config.toml
head_dim = 64
rope_base = 10000.0
bias = "all"
init_mimetic = 0.5
Each number is 128 + 24 x the weight over its row's rms, rounded and kept within 0 to 255. Layers, rows and columns count from 0. Numbers have three digits each. The size before them is the row's rms in percent of the matrix's.

# o: layer 8 attention output (transposed), 512x512, rms 0.0656, rows 375-383, columns 0-127
# v: layer 8 attention value, 512x512, rms 0.0423, rows 376-383, columns 0-127
# q: layer 8 attention query, 512x512, rms 0.0346, rows 384-427, columns 0-127
# k: layer 8 attention key, 512x512, rms 0.035, rows 384-427, columns 0-127
o375 099:126100111105148138120089128121126082128144115150132108133042159109144085096133082110152152133092121129097091132130148165155124127101174137152133172143118149128113152108120102145121100117148172137077131092131092109140154146131129143143150119169147165133101167145157120156124147169203117115116148151123118146155147084163143163116145144161142155128096130104119133140120139133166115077150
v376 098:117143116127115136169098121151104145114146101187146125100160152135118127177123127138161130114122102093108137091109138144081095137145133150145121123117098131122133112117107117147133118109099125129111154163142106106106130125132133120097115084135125129113121180150096143145160157119156117089170118141122134145113123126094121106140170150121143116128091128115154158144129116126169146125139
o376 105:126123147134117165109108115152125079153093137077111122137079123076121125105129105124134127138108086107100116107142128109116115129107102121121153145131140145082145103151110083120109153119121095156129117187128101101114096183104154090171133156121123126116148174155116116103114122076120107129204107101132156156148132158108132139139135112107162165092122150130124126158133128102133160133093
v377 110:118172137127142125114123136133112180072118141136143129127108137124131116138148110155142126098135165145121102107118189121116111127110141124134155154112135104120122120086143122078105144141127039087174101152150122130133112135123139152122153106117135124157145129113142124124121146158166115144143168120135137150126113136141093123095141135129120129126132158122093092097103136119091091133092
o377 116:118112159107165123112123132142166160132122121197137151147151172104140117144093094164096101125109166132142142099104146162117098122178084100118103134144138139084099152103143149128108122124157148123136120135117146150149112110112142129162118102113176093151137142106136146155125096135107118133147130138106103105104147119161084131122112143125130109144154122121111107123166102123129115137114
v378 098:117092119117119088136130128145116079160109126137123098150131160103133137124114142144129160096124108093107137151116110136082115114126154114125132171120107178151117151106095100125092149110113142139100086142061126136099142161106129102154063139116120131113164112138184122146150166148157075116100163113160085119127131158112127151095133133146120095148126111121111069129156150112079111124145
o378 103:128124151121127082100161069155117151096148118122144136132118102112085159118155158166142164121107155078120117125125105124125127124153154152106144178148140140151115135141129105155125170157094129151130115171090106128156121115131113146098146095134168138110102114165137162152154120129110130118120171141115114152089127121173147099053150160133114120132146101083171123150112124143055110146120
v379 097:141108148122115131142134129132181139144118100112114096094144159127108126143096124127123127166145115138159154110134108101119129104137121128083147136130132076143088124139086140102113121117096180093130145107122173143175120153177133157177129121116134119159117145115137143130145105117127132101128116118114118136140114147101107147134162113102122138141176111094103146123147105120101104182115
o379 102:180130142103115126133110086120107124130099137121166150140108109152113103087147119102156099130109135133112116179122144148142190089124101096175145136109137108105113091101123117120148132171124144127109119109161176107093135110116115164142055152092121130145130115142109138135134123129096116156113148108133127119126117152087096100097125170163115115143167117096139121170171134104166146099160
v380 094:155146099116113166116112147099103140112158157145148130149128113074185135152129094145116178125167105122105151132142154088150106136133097143099117165116149128114147120129075147072081049096120132112108145164132128126152113111098128153118126074113155157151113171158090115150134107147174106137137109152093179139129170113113116147167146121167129101118129148149114091117121141134145113117138
o380 101:149129139153164125095147101107150155161113105122157093125085130102100121119125157114108136078136108121117138133119112112116115108117151117102115178117125145125095151143128108102158127118101128138186124111103115116208120181120107128118138153128145115097155152134131143136081146152150159133119117122082137126167154120152169113155137093141108148144117100069115107088135149149133096140172
v381 098:111119143083126105110135098114114143117117148147123133091154137161151119140149125104140150128144168161166074152111117103124109168091136141112096138128171128143105186139131125107105138138122126145083103145073158124101132078126091146148169121087131073155123137097139121105151126124131115138150121180139082107116170151144144097113129092107120191120080158098145144138179101089137164187171
o381 102:127162142128134141102130155116115121109120141106096133127107119116138123108096107107108128118159095155101181151109092165151138148148157081123147115119104086101167118150103125151151122165174142108145130130092154125076139116150139132086154115110138108157162123149164135135098148135130140181133109156133140140105120175145106113188131123098100174121182152095112138163118129144138086131148
v382 095:130144156164148107116141149130066132122163088140115126125156139143150136144118152129127106102165127161080125139140153127121107111112097111116097128104146111143163113124109089141130111119101100169119126144161128129095098121112129142118131105108174209123153092141118165092125116147143163146141156131119109117156158093079116106117104128096098115105157114119158128122179109137120110135114
o382 102:162086126111138133188119155128077134103101120131124114119191159136122112115099174115152122090084154130144143124117152146135073137154147125128129125126119114150104124140113142154102127139176139096175129117135147087109158091124091086117148134146152186148088143124120114139102124136128102148127118115127123085131180131172174136117097122098122107134127116157123140130168122137136089096158
v383 103:130109095142086111103060112116130139108097122153114124159134090152105119125141097136087133097138132128129165104153128122142130104096119100108089139135108104143121129152114156137160132082105099172081137146091135109146114154122145123128088134146075099118127084127132070168146114094144126140154084095076153133146140135154146125129130119153156108127141104111116070111101103081186088158142
o383 112:100136130131152106107105150113137121129090138117118095123105139142119175122173115118151138152141127103155125158140155118158129126156138113152132135132112107120103132145127148117083154124101129137142084104106097191120140158104093146130134179120117141138156146093116149175172133115064145132118134206112132114141115103092102143130173101119108118135153131119126106118166150115154137146110
q384 092:120134117138127087101108180108152159174181101125174140118121136187163147105139148119140085110104153114116084133136109153123147112095130130115117101126133108127068132095121126121098094103140117139115140143120156118137133100130120129134137170134098124143091116104123130126084144129117170148084152146099118105141135084099109126120118146138123129113146136070114107113140122129096152120126
k384 070:124122129126132126123158105118091143146077138078142103116127103126133118131142160157088144152121113111120136131118149095119109177112139150193109116118133153130120104103131190130168121128172133130114085090071132143103115142138131129156143139141119078112140117177110116151174165098123158102117148152147145122154126091197149124092113142178141142143099154150154102109101112127133160124133
q385 092:077155176125107127126104084132099076097061140130130126081111108115119133091130098112146145143158142110104119170135131114144132153166100114122137137097128183127164084149120139131141146122126113115144147147122132113126117121145134087110124098130136114158156136140101144172162114146107118126187119136136132104082117184121105114168115135138125108119100146136128155154139156129128158110140
k385 090:119155119135120142113107179121139139057158104099121160128127145124113146135137097153166096107178151101133144149121114172110095133160141130133096163123180126145155139170117099182092141144120155101162147125135145143110117158136092148134120148131129130106138106104138140127097165155118094099168167100109116149128127167111158118157101157104145179130154119097114139164147126137095109108130
q386 092:133118123091127115147135093137110115108091133141151109149110131111126135120136125113100172092125120106126101144134126129145101076168126136099192126113157123126127098174116181164165147107181153156132129149148134086137080056108142089121098155132141135088137127154116105121087167097097135150162119119120109101129202157095145105171128128147127120130176158101114152133125146151124149115126
k386 098:096158106137120147135123091125147135107142121103139145136163078097123164167156111138132117071144105067117146153132117142119138177148142099128156136145170172154152150141109112122109125194127137123141148152150134100127097143115111150080107113087114103123092098143094157128104119151113146104143164131110126135165152120114121084135131148100116130147100138081104141161141154098149120152130
q387 086:132125105089130069106116064111147085129095159121141149154166119170163151133144130096154115095121124163128136153091103086124149130173117107089138122124114144120113111155131125147126139136154173127116119109128179124163108129131131135141144100169105146123132107136115144118125108138134117115195147137140085144144156152131122130182124097115125136143132111139105134176150125113117158091107
k387 094:155134181122146105151165109142116125081149179141122146098131163118108133146138085141097145089135124110107147177141155110123122144132098120109102168090135135126142096142125132167152138157097112148122104157128118125114087156109094132110164153102128124138127111114129146127114114161100124130092127110130116104152126146165137128113123107128138143082127125116120153147147114124117127132108
q388 088:166099123111133112120122171182131146078130130110107134114143127134148095124141132159110140114145156110113132150139141126142112107139165105132145141101134103131143117163127117082149131132127125133119151150106129077112154123078137155113088123111093120124124154139158143135121138088131117055132140107107118089111145183166078074105150127163134108141115117133093135112105140124157103105163
k388 103:135083141150119113112143150140137107087074120148105112110097141115117089106126179133107132108115149188157156110114142131133156126083127132162132116169101126127138112088154145180129118154124123177101128147143116125133159155101117080175109166137082160138141126091151120098092101115121150177132107095118112109146128108138121142105132113136114105171170147136175131122092132169151089114111
q389 089:124118129149124102166126142131133121141162082163148117146094108107095116130120161147115087165130133135150121114120140172146107162124116168121094139163148122116118125119133125124119140158081096127099117134132080157127160119138115149161128164110133113129155109096124137119128092097121138163078115092147175161137110096133120141083085110145106148133060119149085113109109121142158112142122
k389 091:145147122137144093148151125121127156040118128161146135120129081113119142144140156119128092086155130144169167138112145133124105146147093097132103152113156161137139148117121111157146110144093137176147150182155137120130091143145094148117111138140133131119125087106097140151117155138117158108172165124078121131133136146060155104111126165147129144118100159140120145126137130107120134131118
q390 097:102098101113114145117129087114125132151168164132113091114115102109113121152146073097160102124122122157205118153160105107130117157151107144150118115127171136135158105099122144095191103122087142141135112137142135145175135090103127087131133157138107140138189110106132123119141155098138136138179072133124149145133136117107170141130125140119111140105136103129113149137114162124141140097152
k390 097:121135121130154074110156135142129130125181120116111144126123115155127099142159179155110157145123137135126100152122142114126137138108120180091142103128121110100166097129155089127175118132096122100105131129114125122132186129162141138133122150121133137153104095137124141110164130115149130134111113141134159127129128089115121113114151102179075138108099118152138139119083151092143101105162
q391 099:125157091131115165169159131143092099138113086152133110122108122168114088153143145081128130129144150162145144127123114115144114113167118098145146162150080149117127103099124133142108121172155093133104102133114137170097130126136140134176150214091169106120111121105075134069091079171133131075109139168104152089103138120120142088127114148145133123137129119085122143151121083101157100125142
k391 096:141104142125129121137139123117151118094158130122134142093150124128150100133137127132127148096121133127139104131123114134199137178116132185165126137093124167137138149149127135121125159104134157103135088107102135106127159111127091121164146118114103082107153165121148120142141104093107103122101103115126157110100160110159159114172177134115114132129148145129112142115127149154102123148127
q392 078:106170093141106151118137139154098166156146103138129097141104133122196166149141127114151122146159160150077118113118075156116110123115111119108147126122118152139141119120161114141116132096159105149155127108125177132103152148127133136121134143126089122137144128156087133157153160077085138060096123143117085116123122142153097160126139129156104115143141115078138124134153092121137171118148
k392 089:121151162130098152151146107122138126206130154090099128131122162129116147128117148188122127101118140134115088154148137092127105128106139129125121118164116134105166106150149154119120118121167124124140136141121124129125138136148155146128119153127093119111138110156131121134098159123134157140076124098114113102151117067140105144094186137158114114091105133147155142095159150127133122138111
q393 084:112097136105151130126083115163153073087127133108148129097115152108067084135136128097105141117138136148148141117135131109130109095142144138130139143160126115154189110130109140131140154121067141103119118119143122129166071134137113126116119123117140097172124140158124130099116155121139115145148123174121154136135087128100127131168149118101127133134123129101129121131102149095145125140112
k393 083:084144139138114114131114193150127138087082133147131122105143128152182092086109136103107118116123155067117150089142146136123123128142131148137112106144136156128132168135160133145136149111126134112153129078127133105106121082144179130138074108129145165148121143147143114122141147131109134171172153178147127099115170095158165090120101136124165131143128100127118118146143130191140143151183
q394 082:111126138122125095130133093095158105114109164092117108158151105112105122132136113119134117131115116128106137166128146108116119140125120110091142126134117131133186129138130120127123131096096151145108148133108124087147130122142111123147108096134098148159123098147105152156148121137143163114154099140123086109150149113213094149144115091101142135120103135113099152118100130139105093151107
k394 088:152106113161156157134137091117156136131136164151137133156134120137121144116103161114134143109169113105144067115099097108137091157136154088161145180102135070139102134152130110121178103131163059171100128162141119126135116125098120119148138064109143118124155136136123102119144164084156151105141126139126110105113122116142120102070134190144141086101142167140155115120139156135142065135160
q395 082:120147138171098080115104138125121051085061109076109146101185162163099136168148095146110133124112096102113150140124122140110120119136125112135148176122132165138160094113136091149126126173145082156086138144131164086125150129138120143168127135128087156166108174142113137104158127123125088109145115088116112113136126130125111153097099153119114141121146112149111196161152166152120120139102
k395 094:125148138055136110088122107178134129129089169157186129132120151129122076130188118132131160132129158154162156073101135148149130156126130064137140133140121111154120145109187129091141099110096150136176139135160126149119109131158120112117120158124142119117179151144178112130127114133141092186133169121120124140087124109087165173097149068131122131163084113168116106162105078150117116132137
q396 093:167108112114089148136101146124122137131138123123156143149147090132066078105109141108127129105156180132129121085159129110137160161139139154151110139113130079078102118129096103095066108106104100105136119150093103119141170135112113112090099144151170092162093145123182115126126097153143144110119102119162177122112081059121148102105100106166106122139086117119092131118159120116149089112133
k396 096:126132152102121149130139117154094088119099125113129159123106111138100081154162084113098181115156129089138127123134141109130092140144170135159135159169148088156093136137131135107173137172158107143115121105169110115100142117090137132138148156110117140159126166120184128114129089136130069146103107109153090083142125115136086114098142121121106132119144117139117139148129110156138090128163
q397 076:196136150142130134109124146138150139154140162125135111129124100129154124144106098176136108119121131144139158168099164133134151076099152088123106140146104160081083155123129138076116121138113134177128116134097134090085091160141137106129102134102127154143136104155165156154128148142148161128126161119091083128161125094121147098128130120123134105145127146106169171113110125112122131156141
k397 125:130153131149133145128116119102109125139191111126102159103117095142178209124144062143126122095108107084118090139173142088103130128171113108108159120112169150078141115149110139177154135155114129109133100123131151127139095139057166155143132095107129098124105097149104125144136169146085121130120134144104137110144127121135128112113096145105147171102117143080171131126111151115099175119128
q398 100:152093158070124139116098079135136164116142129118155158130137146139192149102141142101133133143105136128167128177125136142119169136112102130116121114144109148137072139149121122111131107104156140111106083116113111118145111130137135154150134171102156125100137115093122153153161081144159134136155133161120153146130104123122151119154142172119127123115131081161115089140052131113146147104111
k398 099:121117133145115070128124105101093122143133131116095126121132112107131114089145145098064096168151098139129184111093090139095142167133155085162141141112134117108114144106133168106165132112140151117154164111128137163108143120125079073117105136132138114114145117108121118102103130132185115130163139106154121093160133127139147128130112104117140123132117150165097131147097099106075079136120
q399 098:086138146119135119123109093146128157167125111145122105101121125132120099136103093137121126111129128168094128091153120105168136127154109143111152136159141084131131164081147131145096131118113122135108129168128140171157076137083103119107150095151086140142153179118089125116090117104120137147127138121089157163155125151115126112062097127096112162110101142166126135093132115107090156119131
k399 095:124110122154160141145119109115116166097130108170133143117094134145141095158127106103123139124148147102136175150130140140148116107134129144106116129094141117097134135132152156139058090135111073129136168095125133072143098121124170146114077168083158137116115145141101138131137109120120145123107146128089118127078147163106158139103121119110101107116114103185113124080129138129123135111112
q400 098:140113129094144131139127145140116154129095111107132114171082138126122143135170129114139159107145140123130133144156118147096129071065140137179143129109086104129143139090111093131146123177095110136126121168149095094149151110164148085110156124126145136140124121190097104130136126099133171115098109096142130134162147134122122122182129136123159134096145119122113133093120123142152128143090
k400 095:156157117155134114119125148121121177084111138129125119138042140096110120139146114118163086092090127129095135144126102137134161119118185106110160131111141142111123095182161146082196168144124152105115152124159213132088129143149122073160127099144105116116137143128173123106085118168112148140111176110127143110139111163151118117133077128161167123119102136114174077113150170090128149091109
q401 098:146130141119102141138124092111105121142161106127137149159122141113102155114111129126082134134139130130111114134129096185156113154152126164080125135098137097133137116110115144117133079141161138109121140127172174115133137192080153120094119152085105114129155111112139164076128134111116065169105155094117145130147108111145089165106161196144160112182125118105118140144144173150127103109147
k401 096:128154109114141147120108143187138092146084126114143124109132079119129159077134094127093086140188106124130130155115166147132112146123159129072121109122151086125134136113121127159126132138105149084127146138133145097165111090142113156123120130140076129159143177122112132151157126110123141104162161150128140130134136127135131127150132139068119147110115150148175142155135174136146153157115
q402 095:163108116152130138128102092143119125108064123113097134150113105129116128165144112173133133105123102131099128160117143110110124160126152138151132122094125167081135108104167130108116150139094123099109148119125153123158099170118110112112151101113162125145148073113119181150132139140154166134134170106096096122130135128164100128090136127176123129110106161075142119140172140129089138116142
k402 095:136146183128097168154196135112095100113127119108097122163129081139150132103121077121158101141131118098150107141131140132110145131099166122138096121151099122158143151092125162127135144139108120113123119105156133129138146115156103165176156100105149115153180133132114097135132166083117146134096116123120143142133109163120113151115128086122106111104103145136144150101143114132142148119107
q403 100:109127106132134164109107121142132097130057104175109133130127138123085135111109175114062160097090089117127146124152132102126142121147108128155117136146129127132156104133094109105111176118100086143120161134129112160106120130135110132120149140136133108157173132153168130111168124126135154091111135138135133113144140106087156139129140132128099133102084157128076123088162103174090100098134
k403 098:138163123171141129099071089151143127162113148087114127119130069102132122113137134106078146138132132152135080112172161127145119159129120093112193060173083147109135150163140119128109192157135106118154120130150126106112133131136136169129129124125117117115117117122142089129102115161138110108110070087109077153122125147159140130116170129152137137150130154107151159112119165113119148113102
q404 097:145122114118127120117110131147117158133093110128109152118106157128163082122147155130094141141120150107110138162105137136108110139122129126141168070133149121153118127163101121117125137127139152140133093112139143139090117117126122130141143152136153107135158147107130100140107123109137126073125116143160153148154113138158115112099132133135141145155187149169147100142101119160171107170114
k404 093:145158131125120136112151096115131154110120124154094147100165160098161159126121152161173148108110141164164128115113093135130124140135134137119090080102127153097121143128096157134171127094117165142142100140124088163115108153142123126116120093117116174110148145138098133085087202082108126125165123124113147111177121165123113159145166162068119181132165116126122099106143159118155147098148
q405 101:088113150104115107116103106101136137133141124134129160127126123103136147145133080128117135064133087106100101118092115148127112084127155138177109144123114134091108141135085150147158140109094147177061097103116126155111130130110130086158154128125102114108108138139119133148140132131125109118134132146144124108103165082117125107170129135170113074134109140124109125107138160129099097135109
k405 098:097147134165131132136149101100109169097124107141116133135106108170128145128141138130121097147123141164125125144139113094154109201135147104097145080127123117095130170151129120135095148119111128122115125117097114130158125175124106152100120127125135131125143082107107120134140067136189177151147105122119116136079108174126115095137070134125129123096123110133149143156080096110136147109123
q406 098:158085123112128160125166127121116108100143138138135126123117114135107136148133082091111124150140148108109130139082148141133105146067142139151118127181097115168166131144163152144118149123102131071109146141126126120138134136101126178169123155116157085108129162138106137142108156121110080151131113134118111115096130087142129080099114126113185106136108118104126104102104127164135109156137
k406 098:136135129091138108130163137107131142131115117115143174141146091139149133139092082099198141161133100201162109150137137104142121118071115143157119136089088159111163156135134129146157115158138125102094132087069120167125093142124128059120128084109096132087137130110091130102114091122125101114166067151136171119111141119118115117111127116130126089121137158180122124143151126092112071113099
q407 099:101148129154163114145080129110095159169148095134149091124104138136122060147152120119172091119132176094135076115138120155179159133141123152132150140117146142132148128142111138099145107133102153158094141137115107118143147147157142141154144148097147089128153143104095160160122120149098143122096104150167118131124136190121170099110134115133125154104094069142139164126148098153088130122132
k407 096:130144129143154117154126146175108136197178091156103070130135083123143135187136172143142152098084094143108130118126115077157158164161125115132114100155126161125138120126073131111146146124149121100115157126153113138155143112100098111144137154131114104098120175151133124138139110127120170140165163121117157120142126118107140152125122130144156094131106130169108113160129089113146120116123
q408 097:118143123163147098103111128103161087143165154086135112151157175110125163111108157146109134132137151105098162111129163105133117160135147126137140100083118110116164103101134125128143096123173145125163164138109124098144133129128163116170134079164134117107132147161118159117146124106061168143145151139156163150122112137100118113151119139101098122106167104116141126119141142089134137117103
k408 096:132134164175165135125145148135166104085155117194105098124175119088091104106113129147107140147132129093104100115178121117097126117144102129116110127141112112160102095132136142178185118146121120122130139121154136115107097121119148149164101148132110110126112113122156096109120095110127083124155143155112137121117160147129123179172099094175153123118137124136116122129127148141134142105102
q409 097:135105133110131130112091093127180151127105126146131176122144141092117169129080126160105137150137106167109143118108161133127120165065175155076146115113091126090156169157109105112102103136068120157124133088164150139118109126149121150170115115120097131138136090165130114206122104107100108145134147125123090158144120143102139131129133137084142141150134077136096152115116161084118102150140
k409 095:112099109089140132131132116175140184080137164150159108094113124116136144134119101135148116120123145156114131133113188114154154129118139146132131124151150135154169119122073140147186133157123120041136139132133102133100139144104133087119148146150165119109147126124122112106136152138128151150109123127116103151115162130159127174153121152080131115182156114135131156103141151117115058144142
q410 099:123121112137131103151131089119173134140108131120145132146136122148101095125143044122128104158070120142185148162155101142171127124136123172134136105140151109128084113119100118137134108116092100167108170147098130112110126118126120114136133115171130143156116155145117136138104089164127138128170092131129127122132089132142103110147154136093113136156134174131136086099123093135137157162141
k410 095:103144139106148181164148117151115120116146131130106167122116147095164121129103134142151131146083134082153138180127134161098123085160111097127139158131128150129155110146108112176142125097127093078132139103111102113175123131124127118123125098111117118153098117115143104118085063143097136085088133146148124108093162157149123087128119146132101127134149155103143128131143140068142129155128
q411 103:133147173136149169159149082069116185105149152098121160144160123165145131163113120165125141138156177175161142115140125145115168141128156124112098125132106121073114181130148145129091153144121102121139107137117066135127152104110104097153120067102099139139156128125139106130108144122126147115142136124136116135139132155116150080134129109136136116147124099165097125087163119146111097119071
k411 100:140092093144131137087134106138101132117142145183133130113178145142100169106154131129164138109129131138150151127117141145132133144129100072111122150139112141131074150187131128159090121103095170145063109141175156119106140152088106162109133125152152132090105063114153173142124135125133169115110125147097122146105103137105087120150120130145085112129162166172083130132112118100107122138132
q412 095:115104118111141136106107128176115136108121095074166121127140149153114114068136148112131199132137169145118109117141157111120146107075113133118135112156140133130143122109148120169096151155125154090117090135135123078127119166154127174154151175131097134123133130128060121148107137152136108098102123170147137132130118115111110102100156138150094147092209142118125096135147135145131106070086
k412 094:129112105134162131113133137144106118113112150147141116113107124094180131081110151126162143120065105157127126141104142150130126127125137128086121155102132133145159148145118141114139134138109133162110123170150135143081132121126126130167110117108122137116121136136130105084087132124143061119141138133119136166167157121177149155138125127115144101099113115126111132199159116094159148120151
q413 099:100094155074096113149109142126151100158132103151125159130135182169120129122127172118115152115072119077102109103127134131099120148158130160154120091140162133122104094091087100119099168109120166128088111138164092098113111127133168105158112097132142140117133141103119134133107172146134099152175146203142096147136166147151114123129146099148102127141130112130162123141168121132125116151166
k413 096:145074158142128106108111136090160109132173127112055096177170095086129138112127086129109159132135124137124131146141133110125104139126120133156124137127114092150107136163129130140139131109119139145086140117148173116132089121103128112131125147104086133131147074036131177173146133124094168138129115107142120086141132085100147125140122137086116153145129111135147122119133164114092125107105
q414 097:121091147097108120066141124079088109121163143127114108109124099124143102108127112179085110095115147126117145129142148082139152098149189076113126125143117148106156129141099158144175175181142087118133107156148166112062113138113153150157180107116135090143135115153108109088125141143160110102136071150120111180139090124154157103114095139140128144127146105065131123133113153115145157137125
k414 096:148122131124140136138106153120147105142126122123163198146097162095082153168151126155141119145155127133155114078128125115136091116180120128127169108140141097134136086188128128138150116102131133113109098138103135116099157084146169095156214108128093125091168175118148146115105114114156160131119097153140100163157135099108183098145171110142162113161137111172153102105145097148111145095104
q415 095:144112145134139094110107146052112128165105146151112163157137127176142165111118152153116127114109135103159134132124112124189083148059110171165060114157199100196189106135157111160143125101098073141148104144094128172139149105140111130109121142093118105192104138119157105154093132142121133138141132102149143134117133116120132122087088153148142131127131167186129104119100119117159113139127
k415 094:103119117132170116136137134142086116146079121142115108175086168129095148154080160129126070128127166151147069119146153144126119125173117117158157127128115138151125143153136133130143095112133132141144108119121105131119158179159153142107146142126106092172105128100129131182116152152179084128139074090143133120155145159148102145170070118149124153127072126105110066133119149110163131177142
q416 102:127136158130084119107128127118153127074178169122134112144097103131101109101135132138121160107138134069103114146140131119133124105104126103112139129099141135131090151101151155126122136143108122156120117158131140144069109151120124082143099112143151126117159103142075165110146165090129130098147127134103138091118145192108104145156141133152111119152082121152120147163135132164138128079137
k416 099:135141159112129136144118201106107117074079141091125137095166132132120130143143175159153121127168115101182119094122158150119133090142097143188147164121133121122093149153139132102127121148126121145136125098162127125098108129120129109133075159133145135149133128142089132160154124117096191091105156116126105166139136130162147126090118146096119119121150110150154176146195125147136121126097
q417 100:142153140140108141116081160148144143131165130165057131161142109091137123156134093086145122067149130133124142122178169138146112127193115114162108159139142107123123101133139154092145138134171116114117120130093148126152115107174103153164131113133133128114123120136113121098165101153128147131150157118146159138128072169130134137130132137142135128168114145173097137136106154158120137144138
k417 096:134146108150160132148157157141131107153093137081134154135140128111138102107136106126156149127096129139089132155127110124126164148095132163126092120137135152154152147114112130106112118163138157168160106125073114142097129119138127143087131098173107113134090162143137152128108164101098102092064104055136104136145132129117118120084135146137124094104128117124206138124129080112110104114153
q418 099:081152078127157120132153161089139171136147135163139127135143131141130106124142150135146154139104150117102140145074145156118084153147124115097178149118132088139122149141075132114108142187089109115091131159133109105106129142109152184152127104129101096118118105141093123143139123092135121132141096132148144120137149180145118109122124141108116192139131169167116128095089163150091125112142
k418 097:102110084153133136093130120137150113094141142139093149109131150101157160133179139142131110094165106115129113123135170136138131121121152144095100162112149154141126130099120139150107117130088175115119154122133124149108141121102093168145124092148171140126128131146135131190125098138094138104149128108169152146122128159133115130112121131127103120140097105135101123129114131078104117171126
q419 096:128098119114110131135108139089127138113140106077141139141144096103113119153112077180128157154122135083139145129128135138102095128172121156111124121174137105135107066165104143172087147155184135140097102098126112118140125110120111110128167148085105136156118147070103125129101146146137154085091145083182149164118154141119136137059138167137150106134141126121129110096114158122162136108140
k419 093:147109129078128129119111116138120125120122108155131161187139154114112137104128183120164129159148132131157122118118142115093144133140159133148150157145135113094202156155155115144138139113133166125103116131094061130140135125125141103118150151116129132106110134154152095125135134145105116172127146102114118145174097160146114149141101139074099092124127116091158158120113173174099144131102
q420 097:149134116092116161153128114111113100171120138113136132093202106118126123163115121181144099155130106132095129096117079171135178133141115116164101078131149158127148134145129107130130081121111115138149137125082112127161155122117115129112123103103076139116144211146103138143143140197108172165186123139169119114117142144147120154165131144118146125107114118112123155172114141141121141100135
k420 096:125133142166159103149101111119131148141130175171157108125155158140124159109116147131144118122144156099097127152133113146122123105160113111092141142127119142145153132142108106113121105125128061123112115147135134145128148087105065121135113149127140128148158140136129110157071140153129141113174108108088102133134112141155119142117101118131142176138157164178115115137118131097098100151175
q421 095:137117115159137138159131117142140114178213084113167155135135130137148164094145146116083102142115127099129161068115130118140108138119127095121120110161093136166140157141130148120083146119119138125104130112102148100114082114110140135154163130202142191134181149129161087108112091115121139144116150138146147111127139111110134163163119147167154096131130095127150145132090126121082120134153
k421 093:130162101162137118130197140097139112142163093139153129078125131100140134088089128139093075123138122081087149137120122171155144139115120105109124110094147103111142096107161076150106124130075176151136110123125123085092109116159077106088107135126101157142138089139113140104133100151092092163151119126122123171147141131130136097122105176094157103142119109139119102158121128110166119157126
q422 093:115135130162107122099152095116083125116109110123103122072168129100161117074122096155121148160149114107126117142116111125146087128147170133151151128107124161097158137099143104160100119121134101127106141124101100117116183142173116119103133175109104144151148158144099164142141130147122126141131125092115124184134153139123133136138097145067163114112105146109115136186118054138102143185107
k422 092:164139134124111145130131165109124099164107106153147152103133182094118142149061142120109126106126090161111177109135144104161105159114143109131113121104098108114107101140094123114102117106165141123138151130128146127137150141134153086137115086128103189127167112146175094136134106128091126156100112135139139102173159129131146110127141133124142118122128175128151125123147109133095097152122
q423 101:149138103134137127145142088140099129115102122163078144133143170098153108133133093150139124162162153124127148108107134146132115121124113122138137162180150126154107067123104094146131122134150129148121157116144121135151115116190131115130120121128135128127139127127180158111134121147132086152101155136166114146130169157111160145123109168111142106134125145138107117114127138135107108082099
k423 098:145102134082088145137150109124141161080121099186158168136079083141149110116139132086165142110113109123153145076141135171145124153118132066154132113133127157135106108150133129157133147116159133103138138145134130189167080141128148148089139127127108142162094098128145109122153161123116098109079135119145130132144137152136109122127162126156107113109137104107112115177100118144122111144143
q424 102:120126128122115162128146172128138134151130113154089168143170114110162153141162144158168121161149122157102132120142144159100140130088116143191115116093109134155152150118114120124113156166118156136069134138120115155139155097145132126147103078160095158134100159143136092165130116094087116128115121124078183118129090138096141160116114121116096137086133117165159139127147111102096115099095
k424 098:147103124195165167129155142153143150148136118135109117087160111138096106156128052141122098120074138140122151120157128096131104117148135119113149152110094134104077154099111143106144126132106124121142105116140109102069134131102098135112105194131077138142104127106135116164123113126104140116144099121144128118123089124159098147167176136150130126136138148065109161137124135072152138084156
q425 096:133087133136121133135108127156160112151136093131154122116127074146090127123150122122109161145146101121114173123071086123127140130151153144164120152154106108120152149108110092161105119097087142141138119138134144098103161132152170161156111131090151133139118144103154141159133143143136119107126144070143116100078130099110177110117159135096143132116129168122111105136105104078133139174146
k425 094:123082128066134184099134107148139121120130171110131130122134111136079134155109125156085161119139150155093152168110140148145087175157126094098093121141121126138136086114115128157154115114153129121134119106112148143166149117137109143132164133164123169158162092086187130144097141105111131148112134130151136136132151152146122151171091136107107106091127103100120139126138145103147096128067
q426 097:140150151167124113155117074133140136099137154165076115115112086146123131122130139134125135132082111094091163084088097148138130117064112116070108162080128117104155121135111162143096101117162164074139138101144131091104093103137122097093143166088118142174117109097135136120133128133116126125143111116134135108145162129114151149099147136092065129116155170199139131127128111158142130141154
k426 095:149112120112118115137168110120136079048144124141121128145181187113116120116093121100100134132138167052131131136125189137159092141134101126137127167114111170150076160165126155117122153118157122138149164146118119124104115140114128135111136088122113121116097112117107107132124130109141133130142136103109112135128141156097132143080171141122118106122081108147105118131110138110146111128122
q427 097:150160071143141111167120141131087103154114115142148073113150122161156194182099095082114068116113168081096113082144097177118115130073128127155145130138101142101101080125154118164101109120111154143138083156122176148156191135113121147089138131138124166130094128097120127140138144151183120104160142121117109174114139148139121137098139155113176128155161136143103149123170159138136137150098
k427 095:087158130090133138122152148153159116142166084120122128106115147126113160156159134118095138169100134123165092114128133146115159134125164140121148118108083143122120120095163140116085147154141099082151118127121175108082150152121108065157088092111078115099128128152140152146126173140124093138152182164134129115143101177146098171098126125108164092129111116124137134137111087171119118116132